Each number is 128 + 24 x the weight over its row's rms, rounded and kept within 0 to 255. Layers, rows and columns count from 0. The size above them is the row's rms in percent of the matrix's.

# layer 3 MLP down (transposed), 1792x448, rms 0.0968, rows 1658-1688, columns 112-223
size [ 99  85  99 102 104  99  99 103 103 101 102  98 107  95  93 103 102  96 103 102 100 101  97 101 106 109 105 104 107  94 105]
[[143 160 105 120 146  78 145 166 149 181 135 114 121 136  97 146 123 106 112 132 119 138 126 122 150 146 126 104 119 108 117 139 135 151 149  82  95 116  92 130 131 123 127 126 112 143 148 152 113 167 100 144  82 114 173 101 154 133 128 126 107 148 152 111 121 162 119  96 121 128 152 134 155 150 129  91 112 137 101  96 122 105 153 132 117 169 145 169 144 136 140 140 126 135 125 138 129 105 129 121 122 177 121 157 129 136 167 165  99  97 108  87]
 [134 128 120 106 164 166 112 113 159 162 126 188 206  96 174 168 115 124 147 130 135 119 121 136 136 131  89 136 118 112 140 136  82 122 116 150 136  58 120 108 119 140 134 129 103 142  86 103 145  78 119 109 145  86 149 136 161  71 135 122 126 137 131 106 114 118 108 176  94 163 108 114  96 140 115 124 131  64 143 186 173 112 117 119 104 106  97 124 132 134 129 101 134 145 154 151 160 131 147 136 108 123 136 126 130 117 148 124 124 148 159 191]
 [133 102 165 137 161 143 129 129 113 100 131 159 165 124 140 106 116 162 142 131 117 174 147 101 125 153  81 150  94 151 179 146 151 141  89  85 138 145 135 122 151 139 119 105 117 147 118 125  97 112 187 139 119 135  96 141 135 104 160 115 121 141 134 100 125 157 145 130 120 101 108  86 162 138 139 184  91  95 131 133 163  80 112 130 112 112 103 155  89 105 129 137 105 109 115 159 135 160 171 126 151 178 145 132 132 127 155 162 161 130 151 156]
 [121 152 143 145 124 131 147 161 168 157  89 170 130 164 149 134 120  86 165 122 179 152  91 134 108 150 103 163 110 113 132 131 142 143 127 128 104 104  86  97 127 126 101 149 146 178  96 136 136 117 132 170 113 123 142 104 134 128 106 110 102 141 132 139 148 112 136 113  98  97 150  93 105 114 140 130 122 114 116 154 140 155 176 114 104 117 100 146 119 139 142 161  89 107 116 165 120 166 131 157 132 143 115  99 146 122 170 131 193 143 134 161]
 [145 108 116 126 135 122 125 111 123 157 107 131 111 107 129 136 135 111 143 136 160 154 127 153 101 139 131 136 119 134  82 102 152 142  81 116 164  85 174  97 146  88 116  93 113 120 138 162 141 132 107 127  99  63 151 148 125 120 148 171 141 159 115 128 151 146 138 123 153 115 138 149 122 113  94 130 131 114 140  99  87 162 106 130  87 107 126 120 168  74  81 194 163 166 144 170 113  96 132 109  95 132 134 132 111 124 132 154 127  96 121 175]
 [101 209 118 140 110 120 118 165 130 135 140 147 120 127 149 120 157 142 124 138 143 110 133  72 147 143 123  89 114 121 158 146 130 141  82 145 189 163 139 169 117 125 172 139 119 145 145 101  80 146 157 139 118 135 140 132  97 141 127 137 141 139 136  84  87 111 106 115 152  89 118 156 134 155 149  98  94 158 176 183 140 154 101 180 144 171 143 129  81 175 138 166 133  95  97 136 130 110  88 102 115 117 126 106 117 115 106 162 126 127 140  82]
 [170 172 108 107 178 157 141 106 138 131 161  98  79  91 129 104 127 189 166 107 155 124 122 132 154 121 179 176 141 144 162 155 129 132 144 109 143  70  93  99 120 118 135 101 138 114 113 130 175 126 114 118 130 100 158  75 135 126 146 151 130  96 105 128 138 136 148 157 141  83 123 104 111 131 139 121 124 126 108 136 104 144  94 116 102 140 129 130 136 139 123  80 128 156 135 106 115 119 140 116  84  99 148 108 138  99 121 137 144 129 122 133]
 [130 136  84  97 151  89 127  78 127 134 166 109 129 116  95 136 151 116 163 133 136 126 106 144 201 118 134 107 157 222 140 124 152 138 108  87 126 148 109  90 132 127 150 118 150 109 120 112 123 138  80 109  84 134 150 155 117 140 113 186 172 106 128 131 145 156 130 108  82 147 122 104 112 120 151 152 116 105 121 163 121 151 135 121 112 159 129 172 127 104 106 122 106 112  87 147 123 109 107 132 142 123 144 131 114 106  99 136 115 162 112 141]
 [164 144 136  97 147 124 104 102 169 115  95 155 138 176 125  86 108 133 100  92 131 112 137  85  87 128 158 137 107 101  97 133  86 107 101 131 105 140 134 118 114 108 109 117 160 128 175 130 153 151 126 122 132 100 164 157 161 109 141  96 103 143 152 131 196 139 153 109 108 109 145 115 149 141 135 135  85 136 183  88 132  93 135 139 139 126 166 114 115 163  92 104 133 120 100 136 136 145 167 135 163 139 159 152 125 166 121 132 118 188 163 120]
 [126  92 106 112 169  94  98  96  95 152 125  92 135 162 113 121 113 120 122 118 132 123 123 126 119 144 147  93 149 123 121  84 109 156 107 163 141  85 170 122 132 150 113 132 129 136 157 174 106 128  88 164 152 154 150 141 147  93 116 111 118 129 108 156 125 113 133 131  87 131 136 154 100 169 125 105  93 134 132 119  77 150 102 116 118 136 101 139  86 105 131 136 105 129 127 176 129 113 148 116 142 117 184 166  96 123  94 125 134 100 155 126]
 [130 139 140 104 115 156 149 134 185 158  97 112 155 107 118 125 158 109 139 144 166 127 119 152 148 133 111 137 132 125 124 115  96  82 113 114 157 155 114 109 147 138  88 124 154 143 139 103 139 141 115 174  98 119 166 161  93  79 103 128 132 156 170 115 156 130 141 120 147  94  88 151 161 183 123 104 133 142 154 132 134 132 126 143 147 149 117 126 131 142  94 136 149  84 166 136 120 160 135 133 118 161 113  86 158 150 125 126 160 127  93 159]
 [118 106  81 125 163 132 143 139 147 148 109 136 126 118 140 112 129 198 152 133 115 129 102 193 124 174 110 145 111 161 143 150 174 135 120 164  99 106  98 100 146 132  77 106 157 130 102 123 103  82 111 111 121 122 140 112 127 120 121 111 153 117 132 156 125 135 120 182 135  98 137  75 119 116 154 119 133 116 122 131 112 155 108 132  71 134 161 131 161 113 135 125 122  64 135 149 131 122 163 116 110 129 112 146 123 147  86 138 177 115 114 168]
 [121 131 146 123 142 164 108 145 163 170 158 140 158 148 131 146 122 124 151 122 115 142  90 110 143 160 103 133 144 105 146 142 138 198 135  88 145  99 116  87 157 112 117 138  84 112 127 142 128 115 136 127 122 131 167 155 110 112 129 143  96 130 116 155 111  69 141 151  66 115 141 118 165 149 115 179 108 110 126 118 105 122 127 109 143 140 132 140 172  53 138 155  88 127 203 112 119  83 167 164 133 134 113 124  98  97 132 147 130 101 123 136]
 [161 161 129 116 143  97 132 172 122 117 135 102  99 110 141 105 130 147 107  95  95 152 151 143 113 109 114  89 151 119  98  94 127 128 145 154 173 158 111 136 135 108 141 127 100 167  96 112 152 141 138 114 130 110 149 148 179  90 120 130 116 117 160 140 134 147 120 145 137 137 112 107 118 101 126 127 160 138 190 112 142 104 132  71 127 165 160 136 100 154 169 101 128 131 114  88 136 139 146 130 174 138 110 136 124  80 172 127 148 122 117 136]
 [159 124 131 153 127 119 106  96 153 116 140 121 123 137 116 160  91 134 125 105 112 111 136  99 122 105 143 123 101 151 112 140 147 136 133  80 133 131 154  95 178  74 102 149 121 128 128 136 149 139 195 110 134 158 122 122  88  92 157 146 146 143 121 149 128 143 134 104  99 120 114 133 143  79 111 142 102 104 133 125 143 143  71 146 106 113 128 138  89 126 114 143 150 123 121 134  98 152 136 117 157 116 138 125 137 119 142  88 117 129 137 113]
 [134 115 124 149 101 108 102 127 115 125 105 180 137 179 116 117 103  76 165 135 154 131 129 117 134 101 157 157 119 101 120 110 111 109 164 121  95 119 133 126 156 136 116 115 127 139 102 107 105 119 152 139 119 129 118 114 147  89 111 110 126  99 148 104 123 166 127 123  97 157 127 150 121 121 108 139 109 104 142 142 129 123 139 122 119 141  89 133 113 113 141 156 104 102 192 121 127 142 185 111  95 114 104 101 161 158 141 163 131 141 101 113]
 [125 132 120 119 119 144 102 123 146 116 144 171 112 141 103 145 169 146  88 138 127 114 142 139 170 140 141 155 130  89 159 122 156  89 115 101 165 107 130 155 114 133 147 144 123  81 187 112 112 130 155 188 136 149 109  87 110 121 116 153 109 125 124 127 138 153 123 137 111 120 131 126 149 136 124  85 113 135 137 130 137 124  99 116 135 137 141 145 131 145 124 104 120 125 123  96 131 136 114 159 120 103 143 138 137 136 127 119 104  94 125 152]
 [112 148 148  98 131 130  95 109 104 107 123 113  94  99 114 180 113 173 115 145 110 175 122 127 128 140 130 115 113 135 145 140 130 137 157 156 144 155 145 125 110 183  76 132 146  82 149 107  66 136  87 126 156 105 132 112 120 151 134 130 136 141 120 108 106 142 143 139 112  88 135  99 145 107 120 118 132 133 167 142 184 156 102 127 124 106 140 121 120  96 115 178 117 141 113 136 104 146 170 108 137  98  92 134 146 164 129  88 119 130 148  95]
 [109 117 147  76  91 110 155 133 140 171 176 113 125 138 122 132 123 132 114 173 150 169 144 148 177  75 112 114 117 120 117 144 106 137 149 154 111 103 163 113 118 116 122  92 161 119 140  82 147 110 186 121 130 159 146 164 157 149 114 167 141 107 123 146 116 129 122 138 114 114 147 105 108 128 102 148 199 146  95 138 143 102 121 202  91 119 144 112 142 117 129 132 149  64 133 145 135 109 121 135 148  98 132 165 132 139 107 140 127 146 125 132]
 [120 106 116 136 210 125 156 161 160 147 185  95 160 142 172 117 147 106 163 140 113 141 131 147  82 143 134 119 132 162  96 122  93 125 146 147 136 123 155 108 131 188 148 116 119 128 179 113 184  94 160 118 154 108 118 116  87 165 159  99 130 151 114 145 117 116 127 121 108 139 142 121 118 108 144 146 122 132 128  95 128 156 128 141 147 172 143 102 139 108 132 142 110 142 134 104 151 117 140 117 102 168 161 113 108 110  73 103 103  70  97 132]
 [138 145 109  95 146 111  93 187 128 135 136 109 124 138 140 156 146 140  87 137 130 144 143 115 161 115 124 175 106 151 121 112 147 154 118 114 140 123 131 110 128 122 174 150 161  95 133  59 147 134  87 151 146 130 135 119 134 142 151 130 118 128 155 175 110 133 128 115 126 143 119 182 145 151  92 117 140 145 131 124 133  99 120 119 116 109 145 157 148 174 133 176 143 115  63 133 134 120 132 149 120  94 153  99 186 146 135  82 102 175 131 119]
 [105 155 136 141 126 110 130 130 108  79 134 136 109 168 135  79 153  73 111 112  64 103 167 132 122 123 115  63 130 126 110 120 130 130 126 155  97 110 103 152 174 151 151 145 130 118  67 154 138 109 127 173 124 110 171 157 119 137 132 139 163 121 134  98 110 119 168 134 165 140  93 141 104 154  99 126 150 107 175 142  83 129 181 172 147 117 162 133 118 149 100 113 145 155 133 130 155 117 150 153 131 120 128  84 128 166 149 164 116 114 142 161]
 [110 172 159  95 154 153 135 109 109 144  70  89 135 137 137 175 132 179 153 116 135 134 118 114 127 127 131 141 116 121 150 111 118 135 108 127 125 139 113 118 139 109 144 109 111 140 132 122 114 146 142 129 117 153 142 145 133 105  95 167 118 135  89  71 145 111 118 103 153 165 140 166 110 147 109 130  82 157  94 104 120 113 102 102 117 123 128 133 126 109 155 116 133  98 129 149  98  95 155 152 150 119 126 151 199 119 138 105 153 141 152 137]
 [136 135 140 132  62  46 178 153 183 130 120 153 113 160 101 177 183 104 147 104 134 124 120 103 153 117 138  87 152 124 110 161 105 123  92 107  90 134 141  92 165 116 159 116 110 124 141 137 135 122 135 111 114 157 133  95 104 114 179 114 135 127 115 151  93 162 164 155 152 147 142 132 123  99 122 134 121 149 137 123 136 142 107 143 135  90 114 128 158 131 144 150 123  96 140  96  94 134 139 149 132 141 118 129 138  73 114  87 129 170 135  81]
 [114 132 118 116 143 163 111 124  96 122 116 173 105 115 122 100 131 114 114 130  84 114 123 124 123 166 120 120 120 142 132 148 142 142 125 130 136 119 145 132 145 121 147 112 113 116 112 157 166 102 134 106 140 127 123 151 137 143 139 123 132 149 129  87 112 111  99 119 159 118 137 138 109 151 116 130 132  50 121  95  94 164 132 107 111 146 150  94 114 126 146 126 116 156 105 173 111 115 142 114 126 112 144 172 146 132 143 120  90  98 134 172]
 [170 138 135 133 146 126 167 117 169 126  96 152 154 100  73 121 135 119 166 152 155 124 160  78 147  97 107 142 126 163 109 162 107 136 123 142 118 113 124 129 117 129 135 121 142 140 160 126 124 142 163 122 165 137 125 176 116 118 103 135  95 136 126 126 124 111 151 151 147 113 104 103 137 123 116 105 100 120 154 104 141 110 117 140 169 102 160 146 144 177 134  99 156 124 134 152 116 104 111 136 153  95  98 141 112 100 158 101 149 121 104 109]
 [142 173 117 127  74  82 112 124 128 121 126 188 105 127 169 106 149 148  92 159  95  99 128 117 110 142 136 143 160 118 127 157 150  84 144 123 143 114 120 133 117 162 144 167 118 129 109 145 135 153  86 106  86 172 168 139 169 116 124  78 178 129 126 128 108  94 102  95 134 146  76 148 145 152 144 120 155 108 187 123 148 145 161 131 139 146  94 192 115 130  93 153  80 141 122 118 130 107 158 128  84 179 175 130 143 119 163 159 113 115 137 129]
 [126 120  70 119 118 141 123 168 143 138 154 138 129 114 111 122 133  98  99 119 124 187 155  95  98 140 114 189 152  91 111 121 156 154 125 100 110 149 128 135 115 110 120 108  94 155 130 125  93  94 134 139 122 106 102 117 114 120 113 112 181 136 112 120 140 160  94 161 126  61  94 101 140 158 121 123 112 149  95 121 153 137 145 116  88 165 100 118 137 104 149 125 132 162 153 118 111 128 144 139 109 148  92 138 167 151 120 130 130 145 120 134]
 [130 130 133 125 139 175  99 101  81 112  72 142  93 174 110 122 127 114 157 153 147 173 126 112 102 158 122 145 138 165  98 141 126 142 129  91 130 119 167 166 161 152 144 142 113 133 169 116  95 137 124  97 107 145 131 150  98 114 108 191 127 113 117 128 122 113 144 119 107 121 140 150 146 116  91 140 150 111 164  99  98 105 153 129 146 112 102 106 153 167 123 135 145 153 127 121 136  98 159 117 108 158 125  91 135 124 105 106 101 128 117 150]
 [105 110 105 146 136 113 169 131 137 153  98 126 105 103 153 141 141 123 123  90 168 150  96 121 120 127 103 109  92 144  87 110 117 137 125 104  95 107 139 110 140 142 122 105 132  95 114 126 120 103 111 126 100 134  95 141 119  61 117 106  99 139 110 140 140 151 169  93 104 157 147 117 116 108 114 118 119  78 143 134 134 118 154 128 139 198 151 104 135 100 131 148 122 143 171 140 124 111 151 165 153 119 142 151 164  91 160  94 110 145 109 156]
 [147 122 128 147 104 159 126 134 148 116 135 129 123 106  97  92 184 130 180 137 152 123 135 146 139 179  88  84 101 125 119 105  68 146  85 133  91 136 118 125 100 132 144 105 142 127 138 127 153  97 118 114 141 139 112 162 119 132 114 124 109 137 128  97 127 127 159 101 121 101 147  93 129 139 149  99 121 151 119 126 155 125  98 146 100  94 191 129 135 123  87 124 117  91  76 131  96  93 127 108 120 102 133 141 121 120 143 161 131 119  85 116]]
# layer 3 MLP up, 1792x448, rms 0.1, rows 1659-1689, columns 112-223
size [ 87 103  96 102  92  95 105 101  95 100  92 110  96  78 110 109  97 100 104 103 101  98  89 108 104 106 110 106  95 102 100]
[[156 156 109 155 153 148 166 119 118  96 119 153 163 125 123 129 139  92 157 116 162 106 122 139 125 137 113 100 118 127 151 157  96 160 160  94 146 160 138 102 143 168  98 147 103 162 123 152 164 102 111  90 113 156 117 170 124 133 112 129 169 106 174 120  97  90 103 117 153 111 124 137 157 141 102 115 112  81  98 174 128 115  97 142 133 118  68 117 128 138 134 130 140 148 107 155 135 138 131 150 171  91 122  78 143 124 153 119 112 146 148 140]
 [156  85 131 146 175 124 159 107 111 146 131 126 157 136 112 131  56 147 133 149 139 172 158 127  80 130  62 144 130 144 172 111 154 165 168  93 154 110  72 143 132 140 122 132 153 117 143 201 121 135 166 122 151 109 110 116 137 128  98 144 131 153 120 124 158 149 155 137 119 145 158 107 140 115  61 187 127 129 138 132 104  98 100 157 129 141  89 163  81 112  96 104 129 165 164 134 106 129 168 153 131 114 151  93 154 110 178 111 133 155 131 128]
 [ 67 135 135 115 103  48 158 109 124 120 137 129 128 126 143 128 125 124 120  84  91 116 164 130  80 115 136 115 144 121 101 135 151 128 124 158 162 109 130 112 121 127 132 111  81 131 130 117 149 144  94 127 125 156 126 122 130 172  94 145  89 109 108 154 146 100 120 123 100 117 160 151 125 128 119 150 159  81 115 150 153  67 121 111 131 130 115 104 131 109 129 132 120 140 132 112 127  97 110 159 132 197 125 158 135 133  90 171 129 125 133 114]
 [130 144 133 153 172 120 131 135 148 133 141  99 127 135 122  56 124 152  95 120 152 105 154 134 149 169 130  89 101 161  93 113 120 171 124 142 136 140 149 128 186 132 159 109 115 151  96 154 125 115 141 113 180 119 124 115 127 136  91 167 147 133 103 133  90 135 150 177 122 117 132 130 168  89 119 137 112 137 100 114 143 121 155 126  67 111 107 133 108  82 119 117 117 122  94 145 155 123 108 155  98 133 110 126 120 108 113 145 145 112 104 117]
 [148  89 137 146 134 132 143 152 143  72  84 160 145 115 105 110 110 138  96 164 129 132 140 166 110 164 119 130 106  86 124 140 126 122 138  72 151 133 100 156 123 137 156  89 123 134 104 138 134 103 157  71 159 149 124 133 105 111  96 144 131 131 103 111 142 133  90 104 115 115 102  98 117 112  83  99  69 162 165 124 139 122 138 102 136 138 128 115 108 104 139 130 132 100 144 108 155 187 132 133 150 101 150 104 183 137 116 130 133 137 140 129]
 [ 97 103 107 137 155 134 138 125 163 136 155 143 122 127 159  93 100 104 131 104 148 107 111 110 155  99 121 135  97 150 134 156  88 161 127 105 164 125 114  90 113  99  87 135 128 151 126  91 167 115 137 131 106 106 142 160  75 111  98 139 121 117 172 105 122 148 108 118 163 153  81 161 138  92 117 113 110 106 152 111 119 121 121 131 144 125 123 126 120 145 108  74 151 146 130 137 155 131 151 130 117 124 166 145 149 147  94  92 133 106 108 135]
 [114 205 130 157 131 118  98 107 105 110 140  95 116 119 138 118 106 103 134 105 161  98 120 141 133 175 134 155 163 125 118 172 111 128 128  96 142 134 122 130 146 132  61 115 156 130 134 135  95 182 101 113 101 136 102  86 121 114 137 152 116 127 170 176 135 121 131 110 119  72 113  69 142 150 156 120 150 108 139 104 107 129 107 118 116 106 124 130 128 143 108  87 150 110 156 146 118 130 145  86 133 143 155 140 103 108 108 124  63 122 133 132]
 [108 112 139 134 116 129 115  64 148 141 138 129 126 129 118  69 159  84 128 137 154 135 126 102  93 134 121 154  35 171 102 162 136 108 113 114 137 132 130 113  91 144 131 178 157 143 112 122 122 140 134 143 100 140 104 137 116 140 110 131 128 171 155 159  77 123 159 136 117 162 105 118 107 113 137 112 101 117 160 109 182 123 178  90 103 119 139  90  78 115 136 135 143 119 146 111 148 131 114 100  82 122 122 139 136 100 131 160 117 164 182 124]
 [129 102 119 157 155  99 140 125 116 110 111 177 132 121 140 118 160  96 170 135 128  98 111 125 123 157 133 148 142 116 113 123 173  99 169 154 134 106 162 141 141 174 102 134 125 169 164 153 105 114 135 106 115 117 143 128 167 166 101  95 104 117 109 118 123 148 122 140 106  75 115 139 140 118 153 108  96 143 125  73 145  91 121 151 160  85 167 111 123 142 186 104 125 154 110 116 160  85 174 160  88 129  86 114 156 144 160 116  83  97 149 114]
 [108 104  92 111 132 119 127 151 115 129 129 111 112 114 144 127 119 121 125 139 115  89 110 124 132 129 188  96 131 140 138 157 122 136 124 112 114 127 126  77 138 145 113 139 109 162  74 147  94 105 125 133 146 113 118 116 124 107 172 136 127 136 134 114 159 148 150 156 101 148 119 162 115 101 130 139 152 139 141 136 176 171 111 151 160 141 114 165 143 148 127 135 124 118 114 137 152 116 185 160 130  88 147  93 161 111 134 124 132 132 111 124]
 [141 142 133 109 146 123 138  96 163 144 110 133 108  94 118 121 142 129 128 107  79  98 119  97 123 137 119 101 108 139 149 130 117 168 134 157 133 174 110  95 131 108 116 128 130 152 125 144 144 126 152 128 127 148 115  74 126 135 109 128 121  88  97 109 180 130  89 104 165 141 135  71 154 149 133 137 115 113 139 121 129 126 151  89 112 130 113 191 119 132 119 111 148 153 163 133 124 135 158  87 147 112 117 149  64  94 113  94 123 109 139 143]
 [109 160 144 130 170 158 145 152 194 152 122 202  98 108 127 157 132 101 147 109 110  90  92 139 152 131 128 119 110 116 135 139 126 131 113 184 158 162 158  78  98 132 122 114 129  91 104 100 103 161 122 140 124 135 132 109 121 122 118 130 107 121 152 130 150 110 151 133 120 145 156 120 161 184 133 139 151 143 119 107 154  95  96 116 128 126 124 110 133 121 127 171 118 131 107 141 109  99 122 160 174 122 107 149 108 141 108 116 181 124 173 195]
 [109 123 154 111 137 163 114 105 158 162 128 186 176 130 111  98 119 126 135 136 141 126 114 113 137 168 147 154 144 145 121 122 134 127 117 131 119 154 133 125 168 140 114 110 104 139 114  73 144 138 116 144 152 164 173 128 148 153 126 124 180  89 125 132 124 179 146 143 148 115 107 106 132 108  87 144 146  93 143 124 140 124 126 102 108 117 142 112 108 139 156 155  60 135 140  90  99 168 169 106 120 130 144 161 121 108 128 125 164 108 124 149]
 [145 150 122 141  96 136 181 112 130 160 160 110 120 140 143 124 133 107 152  88 132 129 133 105 103 163 111 110 100 191 120 161  83 101 138 123 142 114 150 138 136 105  75 118  95  87 120 130 141 155 163 126 124 119 103 136 120 111 142 141 122 110 168 139 108 173 141  96 128  86 172 105 129 124 110 129 116 125  95 161 132 121 109 146 129 133 144 112 154 144 105  91 145 120 157 119 105 123 135 114 107 104 110 141 142 101 167 159 150 153 139 116]
 [148 132 151 153  89 108 118  91 128 104  98 185 169 155 160 136 148 107 160 122 129 112 149 113 111 155 131 163  78  94 108 144 121 127 164 132 170 111 147 130 154 157 108 147 130 126  90 112 140 127 150 106 144 129 147 121 127  99  83 129 110 128 156  99 158 148 140  90 104  98 123  75 158  90  85 125 127  95 128 155 124  97 147 115 125 138 109 152 133 133 132 146 152 157 152 128 168 127 141  81 122 157 147  89 117 149 109 149 147 180  51 106]
 [101 153  87 164 118 138 141 146 164 175 151 177 141 131 153 161 158 133 134 134 169 139 161 132 151 118 110 133 133 104 109 135 142  98 121  90 168 137 109 103  92 136 128 156 129 125 176 125 139 123 136 191 151 141 128 104 145  78 130 143 124 104 112 109 169 153 131 146 109  91 121 122 129  99 107 115 114 144 119  86 169 139 160 137 134 102 130  75 111 119  90 148 133 129 126  88 157 123 128 157 152 126 129 122 132 161 166 132 147  96 135 116]
 [151 124 152 174 120 100  89 110 127 106 137 142 130 171 145 120 154 136  99 134 149 117 102 153 132 146 102 108 137 164 168 117 120 120 110 157 123 168 108 123 113 116 130 137 140 125 125 139 107 116 172 131 101  78  70 122 106 136 154 104 136 146 134 112 156 105 156 105 147 133 143  83 148 111 145 133 104 160 115 162 143 129  95 124 108 151 143 152 106 147  76 126 135 142 149 135  95 140 136 100 109 113 125 149 135 120 140 132 139 158 105 129]
 [161 148 140 100 160 124 157 154 131 160 117 193 123 126  86 119 108 137 105 147 102 110 121 114 115  82 113 121 103 126 106  96 122 124 142 139 100 126 115 133 161 172 115 108 120 116 121 110 123 113 159 128 154 136 167 106 149 135 102 113 116 122 106 134 158 106 121 145 118  91 127 144 112 153 117 125  89 100 134 120 180  84 136 171  94 131  92 142 133 104 136  87 117 129 146 136 104  96 106 123 111 140 112 118 147 147 143 137 129 100  98 159]
 [187 127 140 132 172 127 136 125 136 137 126  72 131 135 105 154 106 131  63 104 103 104 123 106 123 128 132 115  85 135 128 161 140 118 145 118 164 113 155 164 118 135 100 137 167 170 116 104 135 153 131 113 116 165 105 104 156 132 110 134 110 146 104 143 115 167  94 128 148  97 143 125 109 126 125  72 148 146 116 136 144 126 119 117 184 105 144 143 155 123 159 129 147 159 142 116  99 133 117 113 140  97  88 135 123 102 131 135 157 114 164 167]
 [129 144 114  94 195 128 186 149 124 163 175 135 155 135 126 123 121 142 153 151 136  96 177 115 149  75 103 118 137 104 159 150 126 127  70 125 135 119 136 103 144 138 109 114 126 105 123  90 165 150 126 151 134 122 131 151 156 142 123 116 161 133 116 191 142 142 112 142 110 150  71 111 153 127 116 129 129 145 136 148  78 175 150 139 112  81 125 158 138 130 108 106 115 117 166 109 109 122 121 107 164 147 120  90 141 129 113 118 153 144 108 178]
 [124 152 153 164 124 111 136 116 103 138 119 140 146 139 107  90 157 132 155 116 118  93 149 158 106 128 153 147 128 118 111 167 172 110 133 132 150  71 104 163 130 119 140 126 118 130 103 113 146 110 127  92 133 129 155 145  77 146 109 121 164 140 185 129 147 152 129 140 101 149  86  70 105 113 122 127  73 130 159 111  88 113 169 120 123 156  69 113 122 144 122 124 147 117 120 100 119 177 104 147 158 170 171 153 131 122 169 167 150 132 125 113]
 [101 110 132 129 133 125 175 174 131  94 119 112 152 110 142 116 111  80 130  94 106 136 106 117 109 134 143  90  99 163 183 134 146 130 126 137 100 107 145 147 145 143 103 137 148 129 125 200 146 166 102 166 100 141 154 138 142 139 117 136  86 143  81  86 153 133 142 135 148 147 109  92 126  94 119 117 103 134 104 112 141 117  95 139 139 138 103 102 113 124 108 124 124  98  77 126 100 124 154 117 149 107 139  95 149  96 193 101 171 102 161 156]
 [144 142  91  99 156 117 130  72 152 162 174 131 133 142 113 163  85 150 138  86 151 144 131 152 124 124 115 127  85 119 148 119 107 131 145 105 109 163 108 102 141 117  87 150 110 136 116  62 147 147 142 167 112 139 148 105 149 168 125 137  79 121 151 133 144 144 115 113 141 171 136 185  95 167 119 132 145 133 113 109 144 137 137 136 105 110 169 111 114 108 109 130  81 114 159 129  94 109 143  98 145 156 152 118 120 110 130 123 133 135 159 155]
 [149 195 181  97  94 146 149 127 139 133 106 115 114 121 133 118 125 159 147 125 117 124  97 141 162 144 105 123 120  96 113 146 112 141 108 119 114 120 126 131 131 130 199 120 119 103 120 172 137  93 116 155 113 115 120 111  92 127 146 140 109 149 104  87 118 126 103 151 128 142 113 145 141 129 137 195 121 113 125 115 136 152 119 125 132 183 128 116 132 140 104 130 118 157 127 158 109 113 101 155 121 132 105 121 122 108 149 111 131 139 141 161]
 [129 120 152 132 129 188 153  85 143 171 116 112 127 126 119 164 112 108 119 126 132 156 134  88 117 121 148 118 138 177 123 181  87 115 126 146  67 127 150 128 144 134 118 113  98 128 126 152 116  94 124 163 152 163 139 177 138 152 116 117 113 154 110 145 150 141 133 141 144 140 144 121 116 141 129 136 109  88 112  86 110 140 110 104 145 104 117 111 117 114  98  94 157 122 137 112 126 144 110 161 135 160 134 164  73 173 154 107 130  88 121 179]
 [129 146 117 140 107 114  81 152 128 141  94 170  82 101 141 125 144 118 112 110 132 104 110 111 154 107 126 132 154 154 138 139 118  71  86 115 104 101 111 115 120 137 132 120 162 103 128 165 116 119 100 131 128 165 149  97 122 112 117  51 179 171 132 184 124 134  93 135  84 144 147 106 113 104 130 118 134 132 142 133 103 146 171 135 160 147 144 147 136  96 149 100  92 136 126 139 114 104 102  90 137 160 115 114 139  97 180 146 117 117 122 129]
 [155 132 139 122 152 130 130 169 156 136 146 125 119 100  81 128 136 123 174 153  78 133 160 108 110 119 111 165 145  92 117 108 139 137 112 108 124 157 167 151 112 127 150 134 142 138 162 134 110 118 114 127 141  97 138 134 141 123 127 108 110 142 130 135 166 148 133 124 156 141 101 134 176 142 153 142  76 134  81 117 129 147 147 124 131 168 148 126 142 108 117 109 156 181 167 115 102 115 135 122 146 175 111 126 110 156 106 101 154 130 120 129]
 [115 106 164 126 139 167 130  85 135 140 109  99 101  90 120 152 138 128 127 137 136 117 129 132 118 152 126 137 180 156  77 100 175 109 127 162 134 127 125 123 104 191 135 146 101 136 161 151 133 153 101 148 126 118 164 154 114 146  91 117 139  91 103 108 125 112 111 129 181 148 136 113 188 127 144 148 142 173 123 102 123 106 105 144 156 107 120  85 179 151 133 123 132 185  88 117 109 153 147 124 193 101 139 158 138 128  97 152 154  96 110 137]
 [ 93 146 117 122 143 107 128 124 125 115  86 151 156 119  93 125 116 115 145 123 130 126 117 123 124 123 107 100 141 167  99 148 127 118  82 117  87 126 150 117 162 122 168 131 138 149 113 107 155  86 137  96 124 161 104 167  94 102 132 149 117 137  99 129 116 153 121  98 112 204 130 155 172  98 153 152 143 106 119 130 153 197 141 144 103 126 112 122 108 136 178 138 121 126 151  99 150 161  97 118 166 104 150  98 144 117 110  92 149 131 125 142]
 [105  97 164 115 139  98 130  76 146 122 128  91 123  95 124 145 142 120 143  75 101 118  89 144 121 155 136 165 127  80 135 170  51 158 140 108 110 145 101 114  97 130 104 154 129 116  98 166 124 100 151 140 107 128 139 161 122 121 123 136 118 155 143 115 153 137 156 117 107 128 131 110 158 135 165 173 130 157 129  97 168 113 126 114 125 128 118 132 131  98 129 111 157 164 157 143 116 131 177 112 114  84 124 195  91 140 144 106 112 177 104 147]
 [135 154  77 124 111 118  97  99 118 120 139 153  99  98 107 138 141 120 114 137 108 119 130 121 108 109 147 133 134 141 145 147 165 135 101 176 127 157 146  69 137 155 101 176 122 105 112  77 147 123 148 103 131 137 121 147 150 119 124 147  97 127  96  88 132 109 137 120 147  85 171 151 144 146 146 166 113 125 147 120 160 162 117 118 105 159 106  90 118 138 121  94 140 153 136  86 112 142 103  94  96 160 123  83 126 108 155 124 150 132 116 145]]